Part of a small language model's weights.
Size: 9 layers, 18.7M parameters.
Architecture: RMSNorm before each block, biases.
Each number is 500 + 50 x the weight over its row's rms, rounded and kept within 0 to 999. Layers, rows and columns count from 0. Numbers have three digits each. The size before them is the row's rms in percent of the matrix's.

# layer 2 MLP down (transposed), 1536x384, rms 0.0744, rows 1256-1461, columns 352-383
109:478452485597418468491487588536544587568544445486525519566511489562530539474568537488524461499517
098:585583578458473500488511405471526548555579441505497474485501400509543528446477402491548474484433
094:447482485499549534479540464486425579492471416517461514475511465422599427505463490520427453585464
099:545508493540446518487511530461540472500480552448546497481477375439407516517488515525460556571413
092:417583444523400546495480485411427553452536437530470533514523516491564404610553450622553508499520
102:464469433457441498480491438603537486623426511432454470530438526383511458501430408454514598371565
101:456521491460531456426364493401503492562486591430464501493502464552495513479478586517551400582467
097:424555490439495447552512544460525512479545533511443464483467493488440522518515538553495553479491
091:489652520489444357488559505544481519556510514440508428464564459514528587515497453526445582502497
096:443489459469547497515565435486428506447563429567519561472466456453453469528526526496514535539574
095:509510487440507565450459522549512447482465636445462567471456407549539485411483566561479516488529
094:416491589525506474520490496465442578561505472434461482481476500539456497545577481458503459452459
109:578566516536503457515496524458515594444504528580548492439513539513446592506531491558472504548511
096:477473477508402441525563455415495491541512569462548470493552458512491500531468513569515535526599
094:523519411521546498577437455515423544453519442575509539525536500529467484491555521537520566554537
099:512496490552486500613473548544554469536485498475531473452483460537568469565518519491505526483506
101:452452401551455539514533426524492482617460508499463508553559494416549453456520484491552430456503
108:515532486493569503480525450555542447546535588544502539481509461501575462488479532533409525493584
096:529470552482404544545555564508547443465486546465558488606545501457548455643492482431504410452506
099:464507559520436476524520490461585499473574466426545586625514458416515413529563441532397624575565
096:400430555456531509613386459524499568546480536539477486582505486558603472497511394450478491544506
098:430484438536478497503501515486525533495474516487490486456502442466627388495519400534530463483532
095:490503474486557604506456460381573558612524587465508561480521524446474470482547441463535526485496
107:487438469518461566507504482547474489476454491499463438506576453540580533459549470504511519405427
092:511479452526385504494513533505556498568490401491523407478541550470458500460459547527599516415458
099:480490489422422516546579549505450508564500568417482553501505609471464511474441516458507471491381
094:444571518605528508544498495529537535577521496493458521501489468462537530434524504523487409502421
092:517508456576506481523517372519456516466447510478521619517464541436531343593582504420533523493633
105:494398428451486466473477539469579501507525484471537572609501582444489517585648442494499497484571
102:487353569411518477566554438508386498498480517502473499473526497640534561528514503483587455559504
102:449492494434501500510508466520483548528472544504442531564466528526533551511529530545455509454540
105:419460491423470622506504575490480477406486538528463427501482485463493495495531473524501462428569
101:504495502445529571482510545477581475493533515500431505420341440539522548569528586393546593407537
101:502533485480486461533423498542552443546568518480503559410554454513430501568484436455472508519477
100:509533559515487567475457448467553553528517626605539495526546509412552547548458522448551482541559
092:612550536535515473474490595455524501479523525494527532475484442434508614575459553511497529431454
107:539429480453528426543503509454508479598546471456562536472502496505423421503469522544544505552443
090:508582624525488601569462567535543513529488441492435484472491488481493475493527482584420552458428
101:510601554540443538443492509561433470426530555475519506520493444513424480419497376483497456453583
093:580415479533488486418561479438472452544323519517462472569557475344503560465458513463554533467445
089:511543511512539493447459629470512464513516558576472481486606512514495547469582479482536473483534
099:457524464560561458412452454581557453481460460517481513571563517460477504536504536592602531474617
112:573495536427495463501413538559520510539538534524402497549531445508430477455533510506450591564495
106:479349568424456565506523441551435505491482504476389383533574497410530489504472532575425478521542
106:522531548468479489425591541537519438477497458434492600507569523497528521545426490519546454502469
103:493572454517482479451572486501430494501502534560477530545502438590483435443541395505478560590561
093:598589521448544437498496464441497522524497490530508571462503452553539423542497600526512413465512
104:502572449495542571457504526439550512462490562574547550578522576511492458510525421509475438508531
102:428505509538508557622457572534554521488482456587581519435515497516440454517550503552442492479470
094:565513428403473519507503443529478494493415455511442431603509482443506503465515554437541524471460
101:454468556466570524533517492605466460470564489407471442544465537500471468490451491468488526420540
104:444552529504494500551490481475422526569520558462579495532523491452501490490465533448400595427471
103:405467466479440480485431481490463393526588535539518499521588466476510519584470502459442459446500
100:591423515440470538498481470512545473541558456459562461497484556509482446450536621601455445551547
099:534480466426461524444482497436491588590435468499571497442457523475422439397535514498570579552530
099:552493557528464486492510578487511437473514568428412504447578490471505531551547442492410486428492
102:480528571470456557521491529555471501510442524492484480485527517527433522504508508520525473545562
092:447492541527534497392519500486540556379477520468456464369564569502507479493404557462479528481333
095:504562472461484445481452477559494535533492406512487497451505580611486480540510552615417535459520
097:466486438478492491570520490463512536511409461433527490516526497432553530496495539425499498471521
099:531522513543409549498514474395546502494440418481501470495460462512571476551506541468517486531481
098:549439556523526515530500442485497578488471576523513531503501397502520534496518517547476515602466
108:472475450499533452490498481379504538561584548460492471507464506484516494524526451521471520463472
095:446562481521544347484563590425585392357508503540486525500487422546500480536583549538567481427396
108:448507443490526454425436462512489572558540519542443399438514532584474439529594586541525445508597
107:468419484546558594511545457453541487408519411492505557500459572503554468542525460518497443402426
095:505484585571497568513582582477402495515474422541454488486451448498490461591490571538553473504564
100:502542505407496535400443514525580427432413548424474519453492473526541559563535611493467436506538
106:442506517502526450482562565640532526449439530413615448419576472485449426552487544425478561424405
096:552608420465576484500446523564427569507493504447396579604500504482477517493526508554538465531463
094:545569605466509442526488465489507542479439474589482493558583537489542519522445498527408522394439
105:517590503488551553429417489473528557486537443463515533573437469552536501494540492516517473427481
104:581552532479458555552504544444571483539506555458440372454511477492501591505424525481494513453410
099:401433490454586483491452479542478473495441522560507466459554481522486548508453487499442521457517
100:573489455544515543485457505496516499541586474548432620494526469416454503566491565607522600481501
105:488491557520567486466492455514500619537475518477532533535564501442408500483542513442498525570484
087:490432519519512471467498490482525456512521406480539552526484583513530533499607525571444437380552
090:493445556507546429525552471495565453437475444554460497490490513539558485475487492474481463472515
099:555461546484518514490536617445453565574481547460456461511478526564532471560412543529565451456381
098:481573579424473445504418485459531484421560464512438549535660459477453445509492446558635461464478
096:413578459492445520533433493542404559489463437430536462526549578523465498509473531555457444473538
094:525513527496530490469495369547453503555503402437457489493495451463500470474496582534434476504604
102:419462614563500495498515502489480517521430506452483422493549519550456512552483528548491355442458
101:447633468595477499548476477505504438439463419497486530448492536508521527512484530438487480476430
098:469493469528526426507485518453411531601465475510489561496535440483428473575456557592519457558608
104:542494433490514495501541486565455571585429579420471480429554517517537449467478439471486491545534
103:551508485526495467530399447564501480534426590485503474529472494488541520433448562512436461502659
098:556566495547500558441529511469478577520449522485525562516431551531565396465492487550446444536515
094:581557521416460420474580531492571486532380413440469473493496566502418473485495550566450524509506
104:474488500539471550561526478508493560564570529519437481551538507443414491584491486392505468595497
107:487530404513528479521526469486462525580571534532461481479559458489485582413454497433500543607515
098:494483460566540495446459600473541459546564457552474496477574462401477534508591537420499528426543
095:481627565463471454571511555507546534439474525559519474492424495434562522588509471557522489442496
102:508526549511509514594516421501564425513505502444460537548498524504477484510506505554451431536511
087:528456536507560530560532570463471525444512498465545482521429536536489489518495498577484480501543
096:445558564521612471509464459520508537525494506525481470524455485575517546521567517471426483487507
097:488564433413561561538630518540542465473492538558523499459480414500451443504525544417488541444554
097:446556497486475453481500528469454451469467378532463516458486527569551542468474487497532437500470
106:515471544499503536454558538545558531540516546497420440471559414436505557445404498541588509534558
094:514512443527548510570508543511471566439519583500520535505576535471534514507476449507488579565531
097:581527437536465457577461500533539491429497576483525413527508450465597534553479417529491520485467
103:538425520576482484515488515553453496482478458549496513496490535481586525446577509487478420436499
102:457373453471532494497456575434441460432486504461451596458481501552506521493533459485448464477518
108:478468425497497463526421476530484558453461535489486600498515476492506552518574460533567414564441
098:509516592472492402498474509457469442488374469561519497548539545451513575454499500526488492486538
094:533539469487433505490467548449436402506438546484506536482508525520437511655446485533429499578475
101:540546441434503440462502489513443525653539557495585587523497534511352549459424553501440404530602
103:472587435469504517569567500467508458417511514480443605554577558472503426481476504545449463437519
094:510485470552501539529435524493519428440505464439518591473476486494441562531589541538553532599563
097:399519502569477460518548425454587514581510533495407461505509480515544424565477465490570582626510
094:523510483480512523486455474533355585473514465476470518534455451488440532432480618535446431500547
108:497508493508405494553542444528489477478516458551491546579420484466590547481476479523443477509362
099:456385426523561499510564477577518553501464513541529485561473500497463510430451451520461511405562
097:420416479535484520570575578436511461463429490461477516379470469437545507455450536577459452556505
092:618482527535450510467420512465408500530467483490514441386545518438492485518516508402482517438382
102:515585479517536550459569469490421534531524583480541534489550429506470490398482500504433496550554
102:610395470444514526592540422422439498542398485455536516510493522471465572490509509606508520497475
092:551534593464497477556446525510557563498579513488485454473549440538529423505575536554483513528546
107:527519443558409539449474454465427518562463602488552521420590433427467552450459513503584496525545
089:518615548608624521435472585418443405518504426566474402411548479519517469461598479464525511460492
088:502402565554429520469592460447539494482523534497453495431488475550484482535540471564498439543521
098:540545520526576520476446527490448567549504428518495499445515526497601550558526486502532457482457
093:515519500537509579441465530532465489503516432441589624546550474493420415572505467475592614506504
096:538478516486531541527510501504495542459496470480530371597537592487583507535457494471530504516449
101:576480551507536537512559455484413542511539523533523474564496468464559474495501465490513504443508
113:539429490528487551473526582531431526588459557476432461454452449659499505519545572561475552493511
098:452501496522517523498519509435457393439475541577465478419484473443523490489544461596494566533526
098:491463539479488572573446457536452397503574511536500489501511507437448470550382473498489522368504
093:433492582406524476469475390503519530404435554525542495481571455477553476556532440498417519568513
095:520530637539474457542578451539578493484476440499427422522490584495589517533536510487475510512579
091:559470475376565498454505554465523626469499484514434522527479506526592542507520450461452459609539
096:496476526473522391470507559526589539514437466592449511469486460543498546518554486516499557562578
093:497537515475535512443549510511585471478449529495502443539544507434506488533568501492547471510593
097:434499519541486459459571546435555490499421451492545567512474498399403510553479449513489447478544
099:557429440392532486520526575421527461473519514472499408569485537464491525492549485510497514411536
096:547527542523629470512485492545496504536562586450455516434527575448469477465485422567494566473531
096:497545606525504564550476516453467470471521529579455476485478477474544422526511480555462567487466
097:527525564571512463559551586556436513456466520462495516534541500407588511443537487508498467414507
103:547473455439560407477508469435471419498458610562522534552507532483543450505615515485540551539522
100:560482463502528454520506536483508545504557512465425402509504514461486462436484489522424508440433
103:508578496449517537512502359538470526614519406491498530534519528513532555454432580518540477459494
097:494464513465541486527531454496478512473498478586528495457470418571568380571568496562556553383514
101:455432482508503537486513540531539422565432460463488424496461478441562490516373463519497573556454
095:543527509520448471565460520442364494480523543428561482441482508471542604545505495477535476574542
102:443560412563531560475478621512507474484528559489486473360536425426488541540469466537479422514526
106:552467539443406489480511596554547456529474434472519453540501522526506551552554518482500439497445
100:386476498463389466458470501458483512602499468499516487508563496506521498423454528460556533536470
097:547469491527414537544479404552495414470576510588530413478638428494528511490542397555493448513560
103:448491514430525505516546521593503433492510517550518417490479470560464542572555529456505458450402
099:476417479476564431456542581511544480422427511451568625489614501467503513462545454501543509517543
106:555488533563486567470520448483453443466498488402561605520515571561582440554531468526544493514619
098:463514479512490454424528450577581600538564466485465467527534614435477641573505592500521467520429
094:488619511475470514458437523467408415526464465507552515433500543524516442511494437412520477414421
104:493448524515527544503491481508556514438495494594549580458529523484509463597464505493468488524577
100:473451478524454519433455519527513489546598504517581578494509474506560478486537549472485544545562
103:447467498500569593463508481432559434453572594563500510589413570546516509440425493558508466508499
095:478434531491477492496464367511537449585558535494511594476475479496494521480522472714567587485462
097:542557414444476473520513511494487474563539518492469482495476461450636499513565430501409617419486
101:490587513486522464533620574526463569527454464524561491485553458512518491482503462422613583530529
099:522388549510483544528513480478459589455447454609462526399399485555531511505610577610447503565526
085:488400530388551520465558446445556589547445588552374406492442485541568460527517441488543526407529
106:503542495536521480485548480515454416534561480531555501500532486510552540487619487513438528490623
094:553473557496443479582596560463504457539529474418410429495509526437604505495509532503582447543543
101:633552440501410450538502492468421481578513567483459413492530492497635491473507517566507485469372
103:598535501537513498579426513509408501501545561447436492502476513376512521403394503507481466429449
105:533429485552561472543510434508478433501601478480533525504523426498592496508501548457528513508435
099:486481554481559502500479468511629476463486618463463479475500465545511370567456436450477475540518
091:527488471495510527480503441541399489558510490508523608476430482467546404463515525535460483540554
099:492470542521526488475555466471462542461517499534363546581416496580434519464474612633425444535524
091:525504478466535555423493441500488411473448516429507520421525439550486481410432528481559507441389
096:523502468442527503380486543623480523455560547469493409496550416498493569487415534576468549483484
094:384504497598599561504587443405501522479554551576498462499535467444479474484585565529443470473553
099:445499528522487515499434560413480505521505488534549412493472453579476572459512546492539427501402
101:475544555501553527430511522463559462547417606501420565460533600436544540506536448484506510481495
102:521469534468490429508535457573450553487533490510530514557494506560517600527508482516555477474501
100:500494525541513512568528449511479451506551506425454473507471463523397548520501503512519494494509
102:520562460472413509511498497574534433461573493459494470556398512489561520489468539589492466523399
100:465444443527565507482450493584484467486526450436562535538370518510447546486408534586476457503447
097:459412584447473402432477526491517502473499454395491473477562541476418550451506461447467475549475
099:598504509511500479492478526473548406490505531495525484562483506580475391406541549483441519522450
096:509513604414506426462450519538516478529435512616474492561480496504519437550488465554435567455402
100:491563493427482387451461515522507530538466449506455463381536532515481401505529426461463479428541
104:489520520507503488398557483365602533463440567599527523530401491456507526488464448551548482496488
098:527570488508522449486526483499423508450511507536461495455521567528519365515509492530539501562536
114:402542543581509486437551530539527511450495427500386426529507480540509530475444536521525549542530
113:504511457517531455553487557453486475488505631545461550503547532536468422642481513572456435422512
101:488525479417456473595496459516495481479570527419431628563472524571426525510416529489485417532484
100:562508496449472477545493472575563501565508567482468539483483469519387525597478529481542474470500
100:501430471503467498525543489517554570449525521572516470654411548545490447443454503466507454507501
095:538517476402507438382558412518462382584539515459484529502414571576527513541492416556531586455528
095:524460435457511530552501474498507503479517383589507488476483511461434620499507485578508555496413
096:505502446566512475437496529431506492522506541503455467540485470529513555541495565444599481508570
096:553496550530489545616470513572542507445575466386654458458587480411554396549539481431604565552448
100:429510529479523591469415484590585540422552546522501509452552541458480570560599456434499536532448
108:479504511424490573538596442509455497428524489540615595518437531479492397539570462459588499445426
103:499485422448463481448577410492471464563574470517426524511494578514488515556389546470470415523403
104:529530570554522505531555468542513490536472556394477398502503523559482485502566614489455466479427
109:523541505495428518382545491437480467546527532445504514612496515378499566539568474506513597471540
107:485543376506596490499498544464552543508419556366576467484434548505524438490319511477454534484543
097:481486469521495558572545384422491524409535431406568452445554541423446552570451439471475422535432
102:519540518523511497515596552489511466420423507482436464537553589521569421503437515485566496468561
099:471451512503511523463537520524480510539470540405531528546574440452553574521530571501481459488555
097:469464565491447530435513400522533525543490414541582497523439513521516449510536473581410472591548
095:572497410520532419514513572384467520485557483564471536416549461568545420444529505473495596515434
108:454531513383504492531496551562489474511531538464556469541475436500487550522469481435453537550573
096:519527540611533491487485441445505487439468482521600516514503511500465525422570511503568363554497
# layer 2 MLP up, 1536x384, rms 0.0781, rows 1257-1461, columns 352-383
107:533480486518574475504499541562521481451480526477545474538484431514426444417500591493545406490518
094:437500472457503455450590467455491535503464638438552557459489553383486392567478536530552609456377
104:489513473501621468550574426551395504546407621484467490486552564521541491523546558399531507536524
095:516432568466500411480480472628519427570502532465502474471501526501387519412533543401467594502414
096:515478517534567543580537517538545406538435466509526615485512444493505571502512418526395448490434
097:481550531528481500469477547499569511477527449488595518539513506534544470447435574424523436491509
092:516584444534461584511355423554586458515490495376418535514497512473436399512498510518507506513574
101:495481466570488541455491417551461456388533519471474501543477471458463449401473532478439347458512
084:389447532484534501528550441437434432529538490457487522409461459411483467489471530579480411510520
096:462413563533472445474430555492592464489657578500454435490569528523537631555600585482525513474513
096:464553397534438550426562476486553446489449467534558499587440501558578553492476474500545525460592
101:487570455470481496502506453541451506546430569443527584527635555544535505454542437563598557469497
088:557436446491441489474476511450684434468642582442464532477444443402549521396496398483482438473541
096:444526519560418412506495482538630440531453502530541465519448470425569497521487549469480474436508
094:496578514491482504547546545493408504491435470533471547478564425514510465440535611519487494443562
092:456532579489484494503498478518433505530533534484511483508524486640484512551528538493565501481469
105:479483516418462414531433550484420559560488481548376453498466498526574423524425440491432562480497
101:464507507551503481513478525434496503519535429457509427481412529422441476409472499487553399497448
097:466498460435479485434488538537489570558452467561507456435456568472463484486554445444435496585490
094:602454522514518524481390473481450475451505491516497434461538582450502460468551510502556500452560
105:515509481500417390501432447538546558533489522551547515619547493573466482529454571361544489568488
090:527631456430474461436448465435513424480424453469536478534399466452453558492506455554500545553511
109:482549549421499452517469525466570514464503562532556481436484424512509564380494575470526537585594
091:507526385502483542426534429481512509545498526498565566484461574425493542498529493477499468529453
102:505474560508516492518456448546473582511447477549497491493368466528483323462505531488509421483553
101:436549516476478490496618533570563494451560500490475457517468495471558546519477520438487605581479
106:444520417550526498501392461545540511505504465479512498495510463481464612519497478440422478541416
098:535592493484555514594491490507472423517484493498460458406428407537494444508450381478562639508429
103:418479464545517581600503496575420444508565529510636505479522477516501501375507434490496560423549
098:523400489494443443472569501457519557507482485414500518526556425451396615489515501461535340580506
106:495510530470480508568432476468445413599416519517514666448460503493566449525555473490478505503508
095:487444471471426516449480526515609476424525549438361515566464509422452435593486493493453456422561
095:603415577552480502584513500441474508561406512505502510450438542414531467490526463526450574478525
089:471459530479468489576514492511465508552428543527507421594632425498513434471643446403507543414430
098:540461426464485571520535456621406407552590483484440534491580450481538475436496403600573566484453
091:529384444539480530544487491476458437372429541469456518487525443444530531492520362489433507440472
083:546484462477414458472549460522527496461440534478508430494508491561554555480470516432587556452508
103:519568484502439406403556529508329557602572467566497499522507455446471565461549520404515511461396
091:518515532492469450491484522604581548506565513468410493493533503458626476571558505492440493395518
089:498427464548531492453515480537493622496478456499419491504465534391536491525520494485482411519410
091:520470429398506501412518425444520490420601619481418561466438475585522487528474456461483433455490
112:521532544529427430526561457599382519482471483539527463536450591491460529482461514461486488495527
110:508422452524399505470405479486419488573500416534518529519491580436512474493581514504578460554490
109:430505521461466447467399451494483453589404577580445539529432562546527556511600491470491446568502
107:563531555497516505462509520504407538444511503506445494498438501465529539487499439532379487458505
092:447425414478544431473531533546534521546453517523511566489586389499569618508561468494534552618564
103:543528510501464468521536459548538513520511525509514525560409466523539536479483505502448473552550
096:564415531484508494373553389553493526519412523475428526609571471455483491504446512565491450554626
091:506576468492465528534491457487467581517524552600583418486512541500481444491495471531511636578508
098:544567505441486547479565496426551503531467464487505445568507432454498520587516507513515508422464
094:575476523560492528584481465491479501502511534494422525473478482436515492563397513490536593419447
092:472539445514546526417520519490464551547485492579547543482461630530409535493511452470437493509519
092:564483500490470544503531492532486484480474513451449511514460458534495502513452405621563499468454
100:490522489514491447459484485453488432536410529403489515472518364530614531565502533423467485528488
104:502482496529488489431607527596481448485467448518505560428544503499436529605513554511565487452449
092:499495505565610520452476584509505513498647443596551579507525597570432530419538495509423462424544
094:552556466508518467451474422604421578564461567422535550495578523545479590497450463542507426461579
100:588450517571385526514476576504500488487552577499460417379556476438587504444515563496458457479455
090:410438521518468522485532538629400463510531511461485547522454593560458490540533489540558436478526
103:507536457523441429495493552509556532457455494512490429433538376502518436548443558543611471453510
104:483522451510435455441501567537475367406477513517476541476493538553401476542433537447405529536497
098:590553459599543515577469533530419581509607458579560499377566618499465462476477454396578474463577
093:416492515555543509529385512525586441519510438455522461404477549473569454478491424535514538453557
111:469386552447528473483479513504584538443453465660505389464473566601546514465393506484516393468519
115:563594548475485435453472569436528474527485543455518535521498456494533535466435525536512491468441
097:430480466487521554522510407521467422462517474512352553524475458471522478570533492473425522497496
090:471465574524491577522572490532458533547555492511476563490454446525516452440575504558438525426512
129:497486460496450473516506549539461481505485499471470543485582459506512504507477360508493475529533
096:510504500460476389478510438536550435458513559414506519540478423534523510522494537443520535502441
100:498593388474490539499541443486566514459486481446592501484527452451431451380446558478446504526587
111:563479540537554495529604507518512448434431583476521475573491520478504537473473512495482480508484
102:479442478587470529448425537466503436449460494478433505442453453446548422458464567536471539520555
100:350503396466494484535410560436425477491463498470470499561412502524511497468448473501461482591480
110:508480513519377543555572527480505438518423529488526506569392493563478541477543465463467391463429
102:543546493567461500497601477497504464506442426522482445508559546461484505546479438509531459451609
089:477544461493528461502499549526435505526492533539502472524576454456484464404561519540512488576452
101:568556535530511420503479539516434345526482454480525591505545498401518512563503443554561496517452
099:363488585501561503499533521570511429393538464604455492546465497505481520439550468443604483486522
092:520496390530585576474556339502483459422477559490548507539548452485448501562507510467573544519564
102:487661486501532482545337485453539502532513502459504543522548544474411530628386526354445524500550
091:377488576492491388457512440625497498538501482507499545510482399504516468475453498560510458529407
104:552477491514541485497505443580495484450537524537479519543519496540340437494517477482619622416467
099:500570501553371505527459509554492471479540430435460585466473568413422556452483543506508493437576
094:516429480636532455527480482528519552479434517558457493447525577507532582467603537515479502491473
097:459538503511406535492545459586496472513489472403447463461562419383454520521570473537532557568535
102:612492531563408495557428530463433520518476443554511525518482532499492516498537498438578444491534
109:537511592459443489382478507484464413554551408580544609497488389497477515412513513380546492436532
096:457498442528488465523539558541495536437559459492507542533497467538533430479468570453498470449564
100:485546487423508433421549491558488424462549526565534505424499539500605460469444501544438545554497
102:456475460546435523539467509444438486516412445472484580529447447497517625500526491471426520551523
092:577438575516428608496501458515568498498492527588554573535572472477501512618458564474504542515451
097:530558577508497466427541427522555497441521477469575562511555488439486548491567413489480538492491
091:611534495512418501446463534437439477499421485501510541488535477499567471403587434589515505466517
103:520532457429400442485449465522402430501458510499496457534570465495439449535510529438485596527426
093:425477473562457466486521468513419452429468481546483608537529449550513577557633492545508517522411
100:576473509504533524492513479458473497545454591571479479623518503566421468520450498496556509496514
101:503510436596528525484440498539484426571454557550514569508511452473500559446477462472505414497521
096:533581465552439463463475457510443578569582472506404501485482465574461558426464465472601437528466
105:520438557594485545580537527468459514494589472533441430469424577532497574502382545489556484496499
101:397645479512394477455463489470515509607527466455412499491427455596389503522460563541513499448548
100:466548487562476433568452403492487491508520523475455597415469452453473513563454543471372501499424
096:486549547451504463407465625474509559423436536525478524476546497517451572436487502464500502607532
101:557514553518494545430530512451479448466435475489430427552483558445440416440499498414521556409514
098:559481449424483548449514540495423526507472485502569509512426512500463475520512426562444506485464
098:419472554516520504497527467511430529434432522499432412472471509486526496440562601569546475480533
099:475487431457399529481497507444493448543507487541469524490526472435463459501542433522553482465492
106:429521528472530514426460497485459505534535507530469454558514452471469501464530502556475538434431
091:462520517520516592468506616482533519563466501510435580504612488587588565562433517442550512469456
092:462505542491468501607527486509431578526438428456541449482511451555425484520552478432496436402560
100:408510472475519471485467529508453500496558553521463564500537531518550517452573520491579529496472
115:510346455531594542358462468501446478476501450463520453503507462548516490602522515541506474543512
094:593505495514474625550533585478497479460495507544473492437452492417482465479397510508387494476488
097:555525540569543500512484480483412505590494461496571379561450501415491556490499502511489433572521
094:458490497440416422486532454568460581502506432489530487554577530499501476529573548483534503611530
097:563453525473509565463545562518519440483518534498503429514467584513573585481390464423551438536515
103:499477478482557503475593537526462481540564489526441492465573438572475541468566482423540498513492
099:431420408444488533427460513466484502486558478552535520521500452555491537548474543496533480611464
107:500491398518438496524489582578464525552541438640505558457563523470551394493457592518546496511513
094:523497484403390482566560564466471514516519554511516579609473557499459567484437475488503401597483
096:545536472526451508508438551524500451438532505555514480572461513528524438473519426497494432428483
104:415500464538440499526418483412562499575541456490452472508470488594527449519484460472433488469531
097:455446360514582437465559442589435488529499484491492448477399540552529490456584548470442556523543
094:422469501538428466565404532433508556487542481564464420504545556572523457509558539424522482543506
097:571489575534524508488490526518452397535564513520544536429519496504486485492482503522481482514568
123:589462564562400431536548488674511552464529418462493551508519506411495482433412509560376472513594
104:568468480487428481449525447529579565544552462415487468492482443464522463424498523455531554429437
086:494537497506491451521443491556446494544452505467476507551551481445463559470529440494408533479508
088:486466433547533460526528501451475386542531484581532534470501464489473428504476529497414528520545
099:527572516466493527500461528503535416505555582456540533522481484483518523504589509496559476531507
103:420513459489487560494538494510466458476463499389526481442504547604460545498410513415492511519552
094:547580461452417495544527500484452420469474533510556467443526478608441570473521536355515475532472
094:471533459570555453509504494501396512481574410540504405452451517474496471517559507533432428538440
093:506478481382491478498523502536431560452530573588517452482496360455413451459421536477486513538434
097:547441471464538494471462506487504487478540580547532409484505450439458566434536508488421510465522
093:479481515505549573449450484463517545463491544543535448497557611489551435578563516470447446503540
105:517506504488472464493427560530505505384443470448511570531599485414453472570452449500435531533531
097:384530480523522471547517537435516556461542461541473610453437550479501495483519506534520423421465
097:468445497553464524482486536555461446501555538554605523400491444469473528528448457596529412500524
103:504510565469475526594480571528474527495546446417595491495533462465556428605460553663477462520506
096:505446552627525538513513465480582406531528572425443501546508433541376503590452528454501509475477
097:543453527449518537494485485441464545425477466463465497561572455518515480541471510462512452571433
113:510557506511599513484574478518535454478520468480510564464542481452412476541466471439518493493615
099:552373500474417566509547427524531526413461479535457462504647470448421466512501526548590555604547
102:490450514497469462588474521438510470457509419578589493533508530525507499501512495459508508421479
107:427586525520561500523422477550477473471454445550541519564681545555431486477538540516521432456425
096:512573560494484489500445547490485531548458575530512491469534442502488533490495544502444453499508
096:505464475537480600566562529535461506576453532481436470531469508435498451539574586495399440414513
110:436553547442385461597528492596490432570435548538525452531560556522444493535387447418448445479436
098:503491372450486437509582543511451569598442475460505483608470435470492542535482586554494465480486
113:542569454479525449481426516512536515513534567552512544434521494506583486427364478517412482487458
088:494511464498425533570425496534409484491456475459491469482554502556505441448531547582400543526461
095:476426470557529494568475489513513575457578551463454499527506486549407498539572491409491521542501
103:415438520441518462496508486448610477441549417520508459543471552490417490596457579441535534480458
107:483507532519475456508526538510576475443542563496521474416478554391479434525530546417502488454571
097:524523459485516507493466546545585551442547562496512561495367502618529525449444498467512484455431
090:505541503520409577445622533555516427471452464443524491473480578604486535417552490431482468510570
096:549550515501593568459529476540495560503420531403496523568593574505391569588504524566539521480489
107:467466452480535529491370486499500517539496552366398546490403441460471492539524496493490431487506
115:535551417471511500474449539473496461540489480493416475543501526536481369576441541618460544551485
105:526572391519449470491490576525543463486474398453548488496588565492492521440427521421463434511546
112:496465492583471552496497482500480462426629526537480418407505487582507431468514527422539430504594
087:566482554555499495512475463642467516537444522474538508417528438466485503461465519542491477458415
101:506471460480481446416478484485496480566501470504469528458465470415559492504575460481467458492451
101:514513519559490491557487465576564577399505489541437513494533542467521561388503504538493551560467
102:534482444516420433422631477489505568470552559434500514539486446478535525543483457421503455513422
097:547489490499409497475603491515458599476455493522533592498450429600445585548494524581411520530503
101:517550528443472555431507500556360524435515501589542391478499476555551559431465457475642487520517
098:476528460452460451598409523534584530486468417481448511519492503463532568486488531449512537501559
097:542489450535507495509446517514582583540558509523541584507496544608432505541544464515469502476532
100:553473372531393486473512480439461454509456497569428463502457596484569524508555497532527482484514
107:531483491517390537554565528583406467640452507409563512544497457481534511538525535559525466465526
096:494445537521564514451577562470547512471479473490492522431479529527585519603409544465508473495488
108:541554490601464435486419415468478467598510603516517487517545458470506396507523410505493533532604
106:513389530506639485455437533398402516554518461466560484514490470518528478465543538432574473497490
101:543411540509521533505562472518526484561516487488511582409528475534417537550505544505488469546505
098:512413505449455536467441522485464463583541536471404431497517405454517507477470534450607549513428
099:565554506465436598523595555467510395490394566483496434535460448472544527433542539429470444494557
101:611487517549587556499524472621481533498493527518577497479560430515428509450555461513506527518503
095:481418600664483512561593415530482389523517460532433506500487591543453482559391531510554491482546
099:517449471523478423463503487484445402519467518549471468468543473571550383508534531541502476557509
100:513478500549566424450493526450491500586528499462516573528537494536446460476556487474471475540480
103:546448589457486555509420523410491513503529450613510520430589591464475484429541536441542470560580
092:553550448392497484548500424561435500599517471537603469405507528495482521507595506532477505499399
105:531546508617403455521417527451443549622526478516536492467515464557497533504492447386393423444466
108:474455515494498510512551453554539424527396539612428507537495558492481465423565510569485494440505
093:500540492580566423471468496475515488507602582476491497508482543543419431420620526496431554494607
103:453534563442488491428561510509422470604485531577572530503501530424455541458497473403620530505438
098:540554517554526507539535473602577497482477509531502537475581503488499416487562576497568578501483
101:509480467535505437521465538489463579492430531576503468420458449502488480469483466504490510451444
097:475528492497528536561517409563541455496415387454495409547496432583455451466490509518574489492425
089:604584569533443494496489542544478393441509508525518516439507522380454558470587566422441440513527
087:488424456648563538381462378519544596594512484531470522411580514524529530511468462516501445526539
105:528437565519372476501460465514412555520422434497464504599590505481478531550447598589549454449485
109:518490485575518568493539469601454382448487557507516471559517578500527394389562506495472512433532
102:446507522438458626436508519486484607477512560493501477502536470465535441495471479516538540487600
099:483485463563503437476570477552481489490469562515581607541539503573424481461555513470551521545441
116:513491510466483443506522389395470511630505516515500508577421581493511453558530482517555493469555
108:544495495449452499409586414578509481470495503508559534488508551534590509482486454457538371473547
100:438532495544616480460557477529435495552548462594508521505579468469464574482591550524521510390476
097:574474449556486521456503396533604477531491499490449573515490479511433432443474464430495424517534
108:506456519555508443472539407457532535519480486487473541477544461567569427466474452647504529515400
095:479559488528530434512537490590546454499499476552468527412468467471556421518576462552468522511491
090:536497456608434471535605496502458459509518435476480503476516466508553542477484405562563548541508
112:563514504549501527508500504576552485556586513513594555429586430546489456398576472444478527460554
099:562504460548431433562369474539407498487466455447419534574575408427519495455469481556607523543447